{"n_layer": 14, "n_kv_head": 5, "qk_norm": false, "bias": "qkv", "parallel_block": false, "init_std_qkv": 0.0546, "init_std_down": 0.0, "optimizer": "soap_variant", "warmup_steps": 200, "schedule": "wsd", "dataset": "wikipedia_en"}
Each number is 500 + 40 x the weight over the matrix's rms, rounded and kept within 0 to 999. Layers, rows and columns count from 0. Numbers have three digits each.

# layer 2 MLP up, 960x160, rms 0.209, rows 694-737, columns 0-159
511489547548503570504490480513429579521531543579530521427559471523476574531528483517465547509440534399503501542477422549551511442493400495559518553521514471467479558498499478396492482471399553490443550452557546466412456534546481487492453449486457536492413496513582499540595469538483445492439458514454523491559501475518475492573490480454506470490458435496515559463514520520528480615587483480445553551498501414500430505513482513576461519589463548558532479480536472569435531570550545
619551487528530461480485535472510501547525401507483447464511538493460544468465494512484545468537528520490440544453550448485529463576516507482536521497482537539461504538476521505499476524607543469527533459497494449491423408528421528537419489530486562521491474531419448517445498561410412481464547523454542532520491559455502457467412505463491572547455538530550473416454498475508529517412428503548518564474545484510496574490533450489482495452423466475528452520416535563473522477521422
522506494469486551513480484613522460467443509493446488465512529510490523572499521488476488487450542458540489512523583482508434438579483527489520517479550469578389577538393518429540606466563555456440486544520509582494509487575538505532458542451539468496514422523521589526452512477467422470507527470518541506425527470467425533567469476464482519470521564520493491467444531453485525477544485535559418519545536558399521508494526577494491443504516482491583442432504511500506505481503555
465467499537544529462533449554554501476497535455520484512498477494505582514524497516540460490503448506466491495582477495541459437463477483530479517512500478556486504510493477504530496557528424507512495535473487490519493490475445553484450518536510484480458453519486472454441529512535515489540516462460512545504530501535533504523471497479488494482489461487456479491492476512507534530503463473527536509498540519524500530504463466490511507531496504508515569478474439459451455525560519
562591533508460503533520446536500529508486456481466486476481489423535517531379467475480464481469441438485434449484476513500448451501484506476515544507510463469461484462500499501550452612579596476493488482487435549504545519581528502524561551539555470540440517542546556529538422517446505492467478462483444449526454510462495503501480423494496517502515496470498522561546501525513433491497509439580472545476534478449476491527536484468488444506553531553424460512545563529536449480479490
490487484461488452533475440569454427528460568535515461487511478474483535516456495470478485462510488522567561449477556466529545489409508521515500490505579461546499458499470484510515481522484586451527487496428508509514451480475465535515539542517469483497502479573490488472503477575500520462433486563520487551462511501495560508490490575476518511541585537549466482477496555526509533513529501435532456562543512480523606535532520504533490473470470490546507461519508468545389520467438489
501536498542467442458499482508505497511460504492443473419544561474467472505501555524448486500548487473529480496511460514409442478552489517532476484582513514497496461480509556453586515510497528490484551528454481470502465474493481507553503514513548455567485505540480494536551498468469517486449512475570526515526477533463469555534464536504517480454520524489492472492478539545476523552544517550538526486519474474527487551432491453505488526556510483476439528536459538519530509576476503
492554578555542441543477492533439490557551454555541550480550525515574478570411483451519506540476464563401465471567587529479550462511469518536541465503527481588476485543510487477509500463517543440526541516540495513418464427464572452551419544498501464494523434466466536425465425518457460525444481466451522457414478477499481438488498510430381550508512497454437507433507514445567481484495517553519489420586554546471478521515396521468546556538542607492517461538465505573519476565549501
526540493515536497563459483488457535509514499444489486511471492572515516471531511475521533519385508492479506432570419536529514559477446462507557445586500535465504478495564489530511459548534509470517395539519478542371485537532525492534448512494512471453512394522507454477525493401579543439474482586554560501510497572467466496503505480411558487468546519460527505479519546549484462500495568480533474515509454479500399462506477471512527493465507550571400480531508465437482457552509470
529528485556523437482471506436471514507504544491475493563490469536481537478534497507518547551513485460474512480429564457487509488505548533564522450558513485449479540485491524557515517471493522515536502504536538531480511470540515458433501538487534485538476407483492439510528520495492468499556462530566559471466488498587484476510623517487521411451560482511502443458483499473494533480493513444446534537490470498548474514491528499513477457541549501515471489534571456441512502482517405
537566605485515459515451440508542450556493520495498444547383499519433528505477484475426533419512548452510459481511497479475526417440567508482517469498522531501426519526562455559519463529526561468488600498515492488553436474503427501533540520457571516484461502552535483526576513476476552486425427542489535460481507538436529531476488510593501516474485482504420462529515480485474502538486551472487461544515485491499464467530491468526510554466507529529506416509440554482407494556414519
507514531566503452496478465521522453509462462534461535472527496500529482483478497495469520483400475532580506501456554463445515495524547569515535492445540574523480482474474537480509506472535487449487484585496451487471470492496445481536556505510470445478446508519406537552500542467475535516398443481541463500512472494467532441515477559576471502508520555538435476453487527478476504479473568451457506540535499532452541544436508511466568561477530512537425498559503444477468450510490508
536455538534623535553437461534470503550492450493568500432567547539477381513469516472548595524469496393487512522507376573505562425574457494493438582482544470571506544548629357590525510520499545547459546573482528495561399466500452509469498442482418509494607435540526494530533500570534443493479460460446635596363506531488545514452522468567448466447430548473392452498477481648495479440467506526508465521496464535515503580412522429428502501572465488587475456487540506470408474525407499
571535492505560554536460513447476515474513562423541552430473541522480589532312423523438490524493463423520524447503513480499461546563567532509507513465526374491532423470498507522483512528516512519536464603465613422490479442457438416525547478484518515504491540539542491581560470494421434473495461497493476475481430469539524477529405485527503595498406500523545492462436500537523433557437475478543501430544442509532509556559532424477472508464460472512483520547459484495511490527440618
440454502464481486495503513491493480511440570460528515466524514541468450556443509505526475494581529460560494450455519492506551454585471547492481533530490490514452534496492436565525544565533517518493514535502471455472496485534524510602516436460494471488480472505526517510553471520462449519449513446459496556467491513495494504495458575425502522470533570473523488499515502480534511436538573445529497451487474544534449405488476581440420539524426460503506471520492506492512543514485513
506471491582544461501497478535436495550576453564598512446559557393480496481431502484491544447516488585485582457496506561580440458511488468498459539521476572558402471561508533515567518544517489452507501596446495535471495519588371518445475542378572543514425397431513552532527522484505448516576440481433503517507523495585527538540570502520357566388418405498441496490539546431513489556438519533561488547512530514516531517473454515503519551520464511441501529523507508527434435499543466
471473484467444481487488543459572526463511470516440526505456543505570533442494599541492494532510481452539516450420470458513549521490510501478545485529495586491496510439547495560477458468504476529517533525520470465516565543454503464538539478554486517566479447540455565500546476473424455558480546536465422537443504429485525536569458492472452451413520529495460511521444526597416520512504525477426461471519513438397505529546538519467472535492350517499448405536537459495507478472528485
496586470468480554544525519521489484422461482539528516450556472538493472490518483480507531527480446609464528509516482435600535450529458485506478544460443574478494503494449513468488475437542517515493563444469541522474521497504508576524468508433529508450486460442486623542507495511460543528520545525471548498513495469449432465496535551498456479487463518517570539454510574484519497475439499571515524489555522520518484482524488570532482483515502518495516496494502466568485475499489500
517474544513463544547472521502504509509469513485545459464457485499611560444435569512470433560465498551529508453461478502427517521556497450530485506503598503481480436546417516532484543535482524462471453467555501492584516457499486403535545504439485547534556518447577552455507536501501477513550446467540532480527515539456452561520466510480503546447537501486531524488532536548512463494506511481449487510512425488465503487498496513497542521502515500551469475480514460486469558565470486
574479543496453558459443507531434431513530446499448426545516523467494483559532559503520490495515513558515526542490518455460375555428494591471393485493500534469493501538448502489518551465508528434527551505514506463439490431480477522554447460525558502455496469525502562481524469466567506638464486463566503548481478504555541529559512543661480444533554458471511436511527506512478412515499471469570435442562433513507529451515413484441517523470467577458509453379541609508618608510515540
493485512538531532450505527507487571475536475494491515530452486472399519467520517532476511525528453493522476480502496445454456401496529497554493530507527495449482485517485563473503512540514535479434493529537516470496464424536504454529514435474509512569490493494475519433542496483514516431520532540545492488462454485541529452522558486536463485514475503487525472475472520467393449467570520531490477471486508496524528477501481528484533468508505521526521596526498505454527482482590520
494488537492555532485539455481561509557554500503503488548463527460528496497488500491429584465505500493506508536479486472463525474473544470610534480444438478415494566512437506484479535442531564546495474464510558519532532455521474500514573446497478422443507447576520457508498509470535491459489527486448467537577463547590512460517476493529472543539477533566558446423461561511432537560473486478569421515475561442460512509477487618458520565544413543533492437480477450571464484535513518
545451528518498516505513456480478547529452537505484468503480512537473520503446525520519543486547439521513434512530470552508478533487454516521536455535489481525501483484511526440482494480535502473478426494566460496459495482506421520474465534489516529503507484500459492430515516555475465472474463564455516461556530516510469487558503547535489543530449518504520557512510542467507518469471444497472528504444534559493443449527573548525521541448465539554485466548500496518457531525470474
488574501522433488498509485516488410503524500503546489529484586458529513450488544557475555527534525556592488430491451508525452495503481519439565523466515525530502530498517499506494533509525447420464537460521512484548488468525494513560568495581445529504509531475517555474492480537465478491454537476496486484577480453486413464506498520470484516505519507451526544487394477532539404412440483520456475469493583515454541473474543574452531491488508524487466520509472476499441498503465530
534463481474525524526548485531462515488526416502524495485463467490476538520526503518452517482495555461568537484522469496494541496465533540482600569555527603549460539474562540543550466477549520520458541524510500426525480418590481411536545502442579466532535521486555552472540539428511429468483479484493476607528501453516568515525438522482530446429473586489518496535449520493410439474477445470475539513527529508519539486528445505452526463521464530466439534504444554484440451448454490
496459502473509529494484454478484459478519489474499488503547446485535485550471490473586459479513487555502541494520421472487469505527547481456463524524514497496484469509481489523502495524515503427531520485466529499543514464481507490465518507505508481492524507438496461461494489473513492546549520456479481464502492514517513491510502516442467463532513472490478476476488459574459445508481518454490521516567457582459490543515536572517456552481531520514532454482416503482493480483453496
535517496505448533532479530492424456432489508518488568533459432486563534522476494501495486553476503507493512467477532489516534482538529544496437449526537529619445513475538498464499468533544504501467489517539520486532507564531423483526531540427495487546452521493552560501508560488483526515514498481527508481454468559400510519491475533505428440457462596532464497556509529506550512541486494469472502528461467556447570479510464469493609518454500443489445533459480480462510487542499457
537497524597489531445549547402417597498449458550518507423449511502472429493457458464575573517471509459442542489530444499490524524520520479469542595499480471496545453427528508495504545478493462502496403480525588526474454459512523468447525581538523498505525545527518542478509472513499561467518527476466453441449526426528528493429512557540496463461406553528452547522548491521504498509531531525544457498435506494456476489587412556516533522449483461588424510486532536456566522506436469
524449539474425437538492528492469472540455498523521481455537500505467491461552535533456588497526509477514516515478500419494476459573509483492544536554478546509518526487537499501520523436515556442527469497561544550506463494497477437470506456457506467519512573506457515569585511552406493499480469524549419489487540459504464540409451505517520400546507494531524499491489533427552522527542535491487455493552483545493519451453495482473486520467451515464476495481489572454488539539470492
465472539511492485466500512491478520494502516499446488488470451545481491496480491485501531526518478520497483490495553497487534465473487476523532487528464442487548524518527527524483528507477518524499520515517524526511474451521532584458511520426425468506519539453491468486548522494505469491516506527448478473472511450523530439472520514529536543551484456500515501542513503511512506499460497436504467531457470543498461547512580485523476494515493549515511485465473569546508488512451482
441519457484429461525472462486542498443541462448504523453463457508514441547455495448497532531523467486518531393448445471523470538596493476480495519524500508468509475441438542497510505475515459520561474478442476479508516456426510523536547450515558523481531533497538495536534514439546495511474514562505444486462543548484488488480533529576461494501546465575470490527567547566536503491554467427512479648549565511482440466524475516496439556440500468458518491485512475480447502495477478
466491522500452471441424496492517461538500459533382599460428465562562560552501535519481497501564463508546528492448501468467542606441512466478482505444567591421487493477592576485495508531473575504550578520481561513533512503541514467541532545452493456480510423508518469563591498490486494493480482456477355497487480456462554501599454541416464523375550461510519458472480555533448488546555479533475520462493479488491543480504598513508433498449445489462497441491492481516447494441414468
511527528487505487464459518470452513502485526506442540476546501590420576486457545464500480571525489456528507464478453518454536540500453580580502507550491503458485486482519547501504530547535470495472458466433509529481487458575533438491479520559460506520489533560558540463498467484518462436444523534457519523464528413451540479459473559542506461444528503458499519548469539453487499521546466524552436562541498509537531509577495512515503458465553473425538488474450563504492448509455472
476520498527427492554436488447501523471473475472547501497428588490440473470520513572512487461474474516454531424485453528459529425524546531525476490519532557517449478552445498457536527499512502503532537478520476477458542496526562527513449520508513487540542521544505453502463498510455472435510504508544515489581491536512477511573513517504556512465497490536511523550534502461458450516522468526458466482571513475529441529446467428445543469487469587510437464512500503485486450549459464
502456483501485503470510502492498466553468499518498517522477529538522566564510499437525516522512484544534514450506545549509548505522503459470545498493524448483524478472462496581574457491486540527527501506546520508469451493515515534513472479438486447478497451465449536462538521451493431510455503417465525478475532515459509557543502513503546571477540522483502514477490469499494538465527549500502447502493518532503431500511494458476558439483502544534459446469512483520516517488479509
445509494456491515439464477456505479543519577503504497587470532511431531497385458471431604497448449523470594507469470546478507529442513531517494514585523524470438489450459514514510430488462465592513517559484514487441468558497492485514518501507472512525548550530486438527468556510481483416520488469543491484467455521555435520481501510503487539591475449554563507546476526523532556423434520553569469514528425519559489452472537505476499486436455481521418488582566485613504517539539505
496516501375378450496449503519498509519468531419538517503492500495492470458469534455540527498542539507521507504454502492512439533471484459459480467466511512529505455571498513490446496490544544420525501540529500473465542484454519492442538557531536511536509417510500518558409443500485474463493522474491501508531475489475517542485475499555454560506524482493507514476508524528513468461467459490573521531541440506448563494475563510435477482535541469494523495499497504484502517408571519
495555469523469498532487494557507501495476486534489522461524523555447526494492513422536490548553525464538505431491474485466468500500488491491503509505548538512521517489476465454516471527465484481469552571477448546487502507431531548449489508421472484468516467513488495437482530454520482516506476476559581544431521490499503497497532552533480493534533503498450465534564566539464451517506491511513507533463470455477515473478551532516502506517625498513465494470531504523467506534457508
602518531435479428469469459501496523515448489540525525440577495463505549557475537573499481520448493476519529548467499534452557498517507564497567502567502503504458407464512549511471525526452555499526550526446573460481407505481523509490437454496496513487507476451561502481514489520546496497501470541468494490485512497482402481481542551529441491558441480542545473525509525458443538478480442488523547505546425468490467526493492565462480524471507385516534506405502522555492485527546483
488481548512507528500496533511503494513462504523498435516520528500481509591444539546414504555470472476485505494508527512561520458488473478484493559490468503457484536504532482452523509488470477556482488521562427475502538440540520506499533523544510473473534427475541484478610548544582447500478499528497519508524399440448475484556433434477500472475527520596533440483564475426476473506390513539511578493483452456565477465437549485470555514447439522526491435462505559574466522590530518
499512563487517514465525518487513527523491471432470499488498482530548493532473463532496533469560509559480475478441460485495506474556490531512517476483532499569484491502553514527494530448465477490503502504491541492437504470505475500569474460533448537460505522500470499506491519514489447545411492484511519470598491512564503469530501490521472497562487479435560472502514493543535518498522466536532519543565452501519506494420506481538503496499458512548523547541503495470476497499533424
484500521494484485493492483452457525499469523503517470516477513483491531483527539486462531499464465505495487495465471508538466415485557503514552470496521500488494491508490486480548502544526526493514555514490509439506518445524536465510518506500521504520491508497508410458517543491500509464526492489475555486571523493548549462498556502529490501475500443496513547546516483483566485508465464463494459522482480483499498477503497497509522512467499523531514493493516544503510470476500505
516500479496460453450499541556439508454517487599528493466539518513483475501487520545569510524515450494533536535512477454493488498495425557506544505492506495459426484580507496414497479458498482555505434501479508448464461495515573488473512542472494445529553460517453575480541499504451474528517526469472468513539451525492433539518409549487407531482512540538592485515484581476479543557559493527526476479503469607444565479493510525506456472444476488471464537474461528481418466537526503
530575591537546543499548425464449450508563536573493436516493520505534438502551506539502566546521508535512447474460437503512431536531581522594444482552568529474454458552546534467521418481512507442497519509520508391470528492526534512520485612484559495440516452518511449508469420534512499453482442519491473542464384519570475474540486511457535433496447535421510493483483462538546468501483506510498453469545502564474524477465536424561513500439478423470485548511493520518542517478515528
# layer 2 MLP down (transposed), 960x160, rms 0.132, rows 694-737, columns 0-159
492481493522450515509504577487440488559495519470489529536498525547531530468536516457515487559460471519512510457513411495587486502552521441501502569495533580538471480479487516489500433453514539464488447449533474513531553515509457485482492525611479549497524538486552557499465532470501480421534471458462496550508482576526501489496496494512435531516508479451530541482478477612497539501575441484514551514500512592528418409582508539459455463508460523480445541501499503477549515518523489
514542439521456600433486496506452459493497517470546524479483530501500517561455496498454438541537589547493510430496486548525509522447542441482507555471473476460463485450502513557579535534487539458505463525473425526416493491486449537524520546466522518491502469488507526475488462513437536482473459480503515494482517513506504496511520529463607507423449488510542535503461524489500481596547527510493508559497562504508516486522555517540456547487420538473498478469536449462481552563570447
471567556507472592479514487488531533443563549531509530474532477490520502524586467504494485483511497535524478493445495496494528504465510518458504535513504484542492562501429482518522520521541517514512441532474527555533495526458507454479493528594445509489569572546539478476509525547532551545466476475570520554447495545514549519498488489464532458543521539503576476483459528496510503436551521533415470509511490507498545481450506474521516462451562519434521515510473531538530503444489476
476547472507504503501507486479458502496488456495455476481477516492533433453499500507525481515474505480531488501488494486499490515509521485499494514485516515447490495477508485520491474482505513495488475452470462506481526505501528465479544463480503501484544512450437523536493462456524493575475506459550456508530472450458486461498517528501568483517481532527511520532521508521499475499521518491444499464540493482510496524483485533507479486455518491470478477453499461504496499426442433
517546529475466455461483507538475562448483553485557490452489418484509532477596492510572540576434499482522435493485509486459555532500513534513566469536472558516501468437502454532431439487537481467488478448484579451515535513504458514502525436467452450549548508470440475414506526527506473525472556532490520524485537522493440502434530533458509474479489537563500480410545527480450484507494533528465512510561414546441535486521482498567439526533595444471554496489486470531565545463468509
477474506481485569495490500503500538489449492493531497524513471509497587443492515488441509495534492537505478524497507508469474471505501489498516478490518529497501515493485518503531513546478506508559489507528476470492533500491520493472432503540499507518556484470501478538540506532493513451480543440497527499546478513517480522491510454512463534479484451462559508518528478458487518511474503501545516448528474497459494473469509477519516558505512504517466477506509519505524533550513510
486425456474527502528538543507537538498555493516485570479453468514530514456514506476497479512487500485540487492472478506542511548482484473481503483480469522459515535523484544465507519446529498487499529525539488456500486511556453518532426513516469476541490475458525499514484485539547504462541564475456494535480528495521546447474571479493509478479463497502538482476485456530510470519488512485473528550518543544518434517521508471513489506482439529505521487550529433477468511472477472
494442489474522496532490539445603477519515509486583493534522481475510525507577490484491519483506477466483502539471512509518561538463465511522519516522542482471584531472444485502454499550525535481509551473559474544483514545549521467476499492516458449594496523399479449529574480491508550571500540505543545518501519476542425507505411514454460445501441504525598538549510471517488576517503454563485492502530448493511410491488459473530539523490429542500532518543498508516502567481503526
531517556536503486560495547546516514467468518510462433535484497485474555456492515519527507527489434506465500453535449435480534502514481492512517521509480485491462537454499520532438479523484441469481544582552526496540552547501501503479425536515476497587566495480518459537508528466468467493507507469497469515496426495460590498507488505488461452506548514458496502432503541517545515503467505430576493510532477521461579532386479539453528557470552552546529479538485542497510474522538612
522515530462515458496545495555536486525485522514527512473467474493453466509509464469507438458490510455501509500553498489512482513571496449551442489497532509536491496520540535487542522501453458514482505505509496564573551593479479450484423527535534525516491582506419493459547521526532481576445501531499472470454484468471550484443453492500475510523528438470526565503479428537543558477552468520528524446499555463490578544500507471512487511576531455485547522487486462450482442448566578
486508523433532476536461455456584550495538487440424469579532547547547511519470544533542455410504450534547551421547454500458522550529548397486497471589542534516506481437428559517535528536540456484503492528543478456568421511541550487569446532508506521488536468487428568524524501532533544469491591506564494545503502532513502556450590540528385507490498500445526516552565513621507521519522533493524544479556514513493528554508541590540560496549550521545516509533477447442442521518515427
472438500479369496445539523486447533527530451399555511531576435506474562524471520510457447488540442478381582466580452465546471507537496533476446492503524456465394512567555499514492600404464477585420520415507515507461487526514482489545486440475530434490536506457576427545502500454498518475485471500523518460523472471513541456513421456491452474417553355480574519475451499411516609496430599456515479503464530445512504483443427507433514453550530460389511460488519547587483500478565401
609521507479526507514532517533497465422476383376624578512454517531523499482443478532552546395602522597495553459530494650512481491499515302450487610530534518481599484563546531535552439436486425506569541577502565560598365385463500543563351623320467526546602426506386400505422563468607521510498533371525323527499519413465572589486625473552517507530528481529502433538593562576461474450502458402539393550601494528545493481404471485456357422589525463588493472682511533438438428502578499
529529509446516498493503548535469508493552463543517496502512486503540522482579502539490472446580468542527454470485464498487556490464475515485522526440538492510534454474541405437481488478492499555484494502471521455513429479525502531489472467496517483568538531457561543508508514460469521443492470500589497435500536425434593487471511512605481490482486502529490473506654478554543501510506491440505482486477572499601451471558499503483508472513471545480486540516493417475453521474491465
509452479541569497532560467509455505523502507540468538571514505482517402464531427501485473505503583481479470477484509491471578508438486531484457465523487442507587512553438438460439467532553510510488480497539491577506526538476479457515453514536397471453459512471461414526513544458554531510510591466507437534507520523431499499492545519478532528581468409495456543500493473525520565509464473489499480481500608493562543504528546465489534543492538515511550511468526504571450461485457467
487442483522462487473476528543513521509504416543549474510546457539498432501490440404384527593485466502514480538487455555512516539538453544524547442468571524473456484526484531581504484598504567458438549526474495447541498546605470424499486475594427504455456502469536465513470465500452567471507454546413462474541396448480545363421483418540505452467418496503551487521447476537551467564474578559515606511533486497535406504554558581473522455497427556473454519545526588520560484498500555
503564638479514436491499517490527448547490522499437479507501531487489543529470506507510428503552474539477549396519464584589607471543452477513453545553476516479427501444512470539463499504507576548488448430478556576534556595539541440540418511503422460523496533529540508478520511538545560546473564522453514508466477515484489504511497518513476478531455498512498535452507514523443526493506476515534498445484521493516483508554535506464499447553442568429479540533533486544479477391501480
499463559489511545452427482457477553521541446441506503589477498499539506466521491522453510521491535515526540505432498503520553513487493482567479518564542468550471544549435530483471507481567499496499519470498536498482575468566502446498473523523485448524473520516535443472487515491514470469548535460443451555498483470518505509469569473534433500506492565495487479512511544489481486508506495546434544488483491514510491544506440429484471533420519465429510531501464524499455528446511446
459499501506550486450451577558546446467564505490528469525444493515548462482574525557452364479532436557505438514509486508515535547505466494501505523524575518502538464544508500451496529566502510507555396435542473509539475504493592466459529503501461540500527463590555576506451508503601540536470491507510535470486539532457517525425503441513580536480504509494410524509514517471500499486438512549525505541464564497483435454523511517575465551484532527508460586519536525476589497497453482
385445512544487531536484487494526410483540416532417455491578464481435638474530421478470437519472542457480488452529534583555399508505511499496514431460531494466542439591533445519501585493516541491612501416525493444512538496442524527530568528547561466390455480516464480472560522403576444542419456565548563546433431566544475579530558578518500485447489583469410475503480443510545422493508480471546431530509592526584580528476432491456537422515515470455451527462548565485510529510456479
493540508494453578570545488470535506558509516461476529530476482452491504493503524510515548540531449494540471485529536457457466487562512501566471452485487518520507539460484479482519491491440450486512489518478524506491547529445444504447505463425520507561525508552391410557493515500483526505466565501443494487513581501487496495581466514441502489540545513514522601523524544488529476537489510517499523523490536498517479499565490436467543474489534529502478508499543501448497446497515469
467459547435553531451509548481517468552502500468446499481522513432543465471509542467522494508465484438494525546508505567505488452514486471508486530433466558474463571499539463506494527511542509547512518488455482474478496490523459458503525485571539451532457528566469447495574550505513519531503541472512531468522489535469479486442494418509459534442506476551514392588483514420457533501507518512508492539440555548470523543507499544451506567421532576566501554516486474479507456462556422
521480518595461482536511513524485515514556446484536484543531482535495486533581427560521483527560470494535498501462446421503520568525528435491463531501513414473532476428484516512540484496474489548531437433495509537492468525528448490520535481514500469500491549539504528501462531555497520481450566575561419558487514509540494503447510466532486436488485558479403477497544514529566477519531485463487473461526532468527508517467484578578514530462531510473507538473534515517594563517522501
539482571470499458477474536456530438509540475492494545592533451464435528495519448526515421530513473489484548549482488501552526547505461420534549498510553514493511522498517485522511496519561527500523541447500474479547573484510488514489471482524520512548490546488494525463446497500488575534460525518501548472518545493414516457502572435488535548468497456471507509498514470467537519516545502460439499490526529559551505470606488500498490546461490440448557497441515449494469490466515475
480446486487597459552584523534522529490563511478560500513477449466447502539525527539504483494455510520557468488582436457472499467499574443511514517570488455451538592448546540515469438512484491490458498541490450438469570519625508455498429422505516437514528592457448464586495632478627528548484480550473599592457482497504545488482508455525464485543492517502515557505466560443471498474498483398548501572475484464535551476585546535469562499564498541509476574541488472521519512417536519
557473500424540515533534499485501536503513494492486515507545513483471456508541486509469473505514482445512492458531514516480511512506490512519472484502493477529514465457456453525508495555439499513512490522535523502532483545486456462461501541497510499491491504486450485468502498497533503511530508508493464503504503522491496483492545513500434487530479502487455489562504502450554519523482533498475516506537539457529526524485516557513536535528490502484473534505508513520523495519513453
508481506564532474495538534470487451506591484487496474466508484449552495486517449492530512466470487461532485521496482471560537544458458517475499482508495529528530468458495496570468523501483515490476486531446503478515475527517457555512449485531506456470527483470551520509455487499494495531470500561546533439573521473464494448439503414526583532530590490426523484486552454477514498512499498541516512515509488545412470567490507526543472517485460480478548463543453435489522465488477519
444508567451442503516540433519513531559550561491492541506449500532465555522501463467498466520543475528480538545483438493501541480520511468420488415510499429402490526488459529542487525424438522521530496472485509566596544597535462534490484393515550486486490509492489523551513507541420541453469409506492466546548549468473489494538512386448507475572554478492501450542594479509534531503528476435525592443515520491444547537445566500486509506519505464505484495534511484502499513465580533
496463539496467460490566469523430536517499540591542566596502604528487507417499448503422444545502477530515504547532467523521510552416493522516497423520488473465575592487514538466521428517495453492495422480534499566583501518499559512487491517497463551486495522479501523535489491543476501469497512516547483506486477540560536481470576499558515550492529458504473504469495490424553552537497475507526485495536513472447514568540529553523505476512571457523516545558473537443558528514525546
436528476495512448484510503561445523546544488496494491529489542515490526467528510576547486565453595469501494510478617503461480527535543523511496507548470530513481500507515424461523499502465486516495505487507523515504545536482432495507517539489506538510470535526508486523475547481553448608544494474549539501541507497485444515503507518509404497488511456464485534508512513504572493519500504483460540473475576464488550497465476493494486568404550455575494473523520507520507484479531512
502461527437539589505564507514446461527497510458449502500514473467574523404496531534498552451511438461404540471403501479471505536450450534515444528512456461505488537530527436461479522473455455545511519493507491423506549543586501359490414527462526565456525543477544497535489521509485410510602527561505540487471383497525509488500515553445487512503473487525460513551445528464500513492498494502538444458441522545541523413493464441517536486475484500478578470436479458467549527516537485
524545569433571433520525544600469566517561550462557616476391563486408500509468562533512474452516505439441528452531485483514474455518469423529423503463526507544516436506520525521478537429488482480471540494500472609447528508471578551474464534407493465539487453515534533497505515463513500480544584537492456578517436504495553499459604460500503546532491474567502496403569470549479529436458445463543543493520608557443545492502580491558500507530470415579470507453463493513548541472521554
450447502458566507499527507511514510467514488489462484515484493522468470520516464534465551450548497561466486541513513505568459505489440495448455572459426486522478510524494473531451505534498499547532516526474483487442542485571491512537453442483497526528488551479508520550416524514537492499578492521453504422490504415504535447549478438546489561447502459561577473503455413464466512493511571455463485477438478495495474550518480507511427543456524485416517506472496515535503533441514510
486482514425546467513436544522438478442503491485459511539568436483472541434514512469500498524493417472501484448511511518463485551516486476443482433521447526540508520484484488495505484507510466491481460510514502441510522470387493495417435494529559487510450503484518569492472454423498472478525538518457487460476522573461508500537513463440480515477467525527497532430526470528512516551447574530505570501492499488497468438493473462523496510497484510429513468445537461551563465525518451
504498484537548532466561514546471515560474491515454488523539458526485464460549502522544441470472541468483488558475519470473606468524465533490487527505460504495462561545529512431462434481533457470443469457559423514520550579511472450526463516499515519495469562549445465461541510469500493493520570542523532509469545483440488478476593491464517506531464478464484449492527516505550495546477450478460539491447545459507440498503455494477510507475527469515523494511519505565480519421522457
515466448551457473479512535419556489487486514501405428567515514511476547478549491530485513531463501554493473459596406483521488464501534546485527479478532538557476456456408519552467487482505459513483480531478504479455419555494545526391459467553494548601419478422501541499475526593435486476503577491533566520592445447554478481447474491511469508478524443530441428565494485534467478547494479529403512544520477595510476606614511575569536486471545494517461523469518505510568490476535600
448482576514467587453497527510453557561512479497515547552455461547509487501399469513497555493509559492513455493452455463565516436535517484525498557493482535495483500501488538477519447514521484455463517510590447564448542464510443471504476516526487543480493468533520480503570503477534504497522487450494548516542491494525588532473512521514488469586503481421454567441517581484590503529456512551444507528472496464599521539471474537555500500490471506489474550449440500544506453536518496
503443439462505492481492458461476556468552491418447501489464509448481455456481466449523500478539450501513507541526529572546461633524544550498474486524452441522477456464478542474488520455598501446515426453459507502502474530485520383463548500493574518556475539503554470545476489533499562485544533488454499453441478499443527430507469487498512492420480448511493569474434483468546507526484518541514514494510535514516476503502464552504499467459486447503529525445486494507524524454536571
564517526527559442523550494497481469523434492466427411495439502517509525612459466611469489439468535506482412462519482515568453519501502475555439519465531503531453515514546480556543489518475452454510459445467526519538510594444546545482507486497502535521484573496531488530430533581561491486528569505475510435521453493545489460566466534562469605483458474522434544478441476441478470491515460496534533504557540504538482522469487554525438597501462535413483557453524484572443517521472520
533445521464481450467513552578501484514499524524468552394477449538492474505513468491508451540427503516509472487471511520557521538486408461506397480519549477543548567545524511500510466501498478499554551476619508496579533561497530606520469500556469506538454508514486502513481411542559516558446529473459472494465556544487586527472559484445484503477511484533433447483469436502492505543490421457553495585552536541520541562574501507481500560498487413502619542461485465443470467544525544
513484485450520576479527473531543509493512503450508506469459495495474557483530435455527519549485462505532434494459476498508517488471500500466468487461470514529424522465481562496502479527522485495520448540491567475610467528564435534469482508519501455449461511498469512492495524451552548511499521527479505467524522517540547551468455481493503493475546399456599452497511535468473502504470496527489550512548512505486550519437493533433564464512498524509537544495488480486522495617473510
489482510498526470555447540531457464508536491461534490472523488506502478510478507501509468512479506488475525525524589518495490559532549523548480516506468515510531444482475472493525481549488538469504456482490497549529539527466455555488488509513497522505513534508503517488477473491484447505536519515527514481485505496447493505464490521521504527526460425451502533471528545516499477505481564431491503515508512526449501498499528495535505535471518439470517508458511460559515495480494492
441509491421474476593535442479513502522454486516469550443472475528462491545534472535491459507485490451445519488523555447465475505476602498523411476511476515538460485574491489461524490581515441499502478535494461524492430496574446522536500482465476561464448535534453467474447538529509476482488533471592448530476414485454523518502483566483501495536548459487513516493501470462475574505527527462489552549548551535471481482500462513552525542496508499588457517445473468452444455508511547
537520484469482459565463478532548461548485535487427482499489500529578513483539543460524481489497541422509468508514534529543586548488448457494559500533504514482597418520503482448458480550530461513606482520522512589492499457402564541386520435520501461454452502452512516426520518476487487499508461530561500429531512485507447531479504469478511564524488504475492503485481525487493450510417505480489520497469488581459569464504487559466434520489546464528527520554539485512601554470467494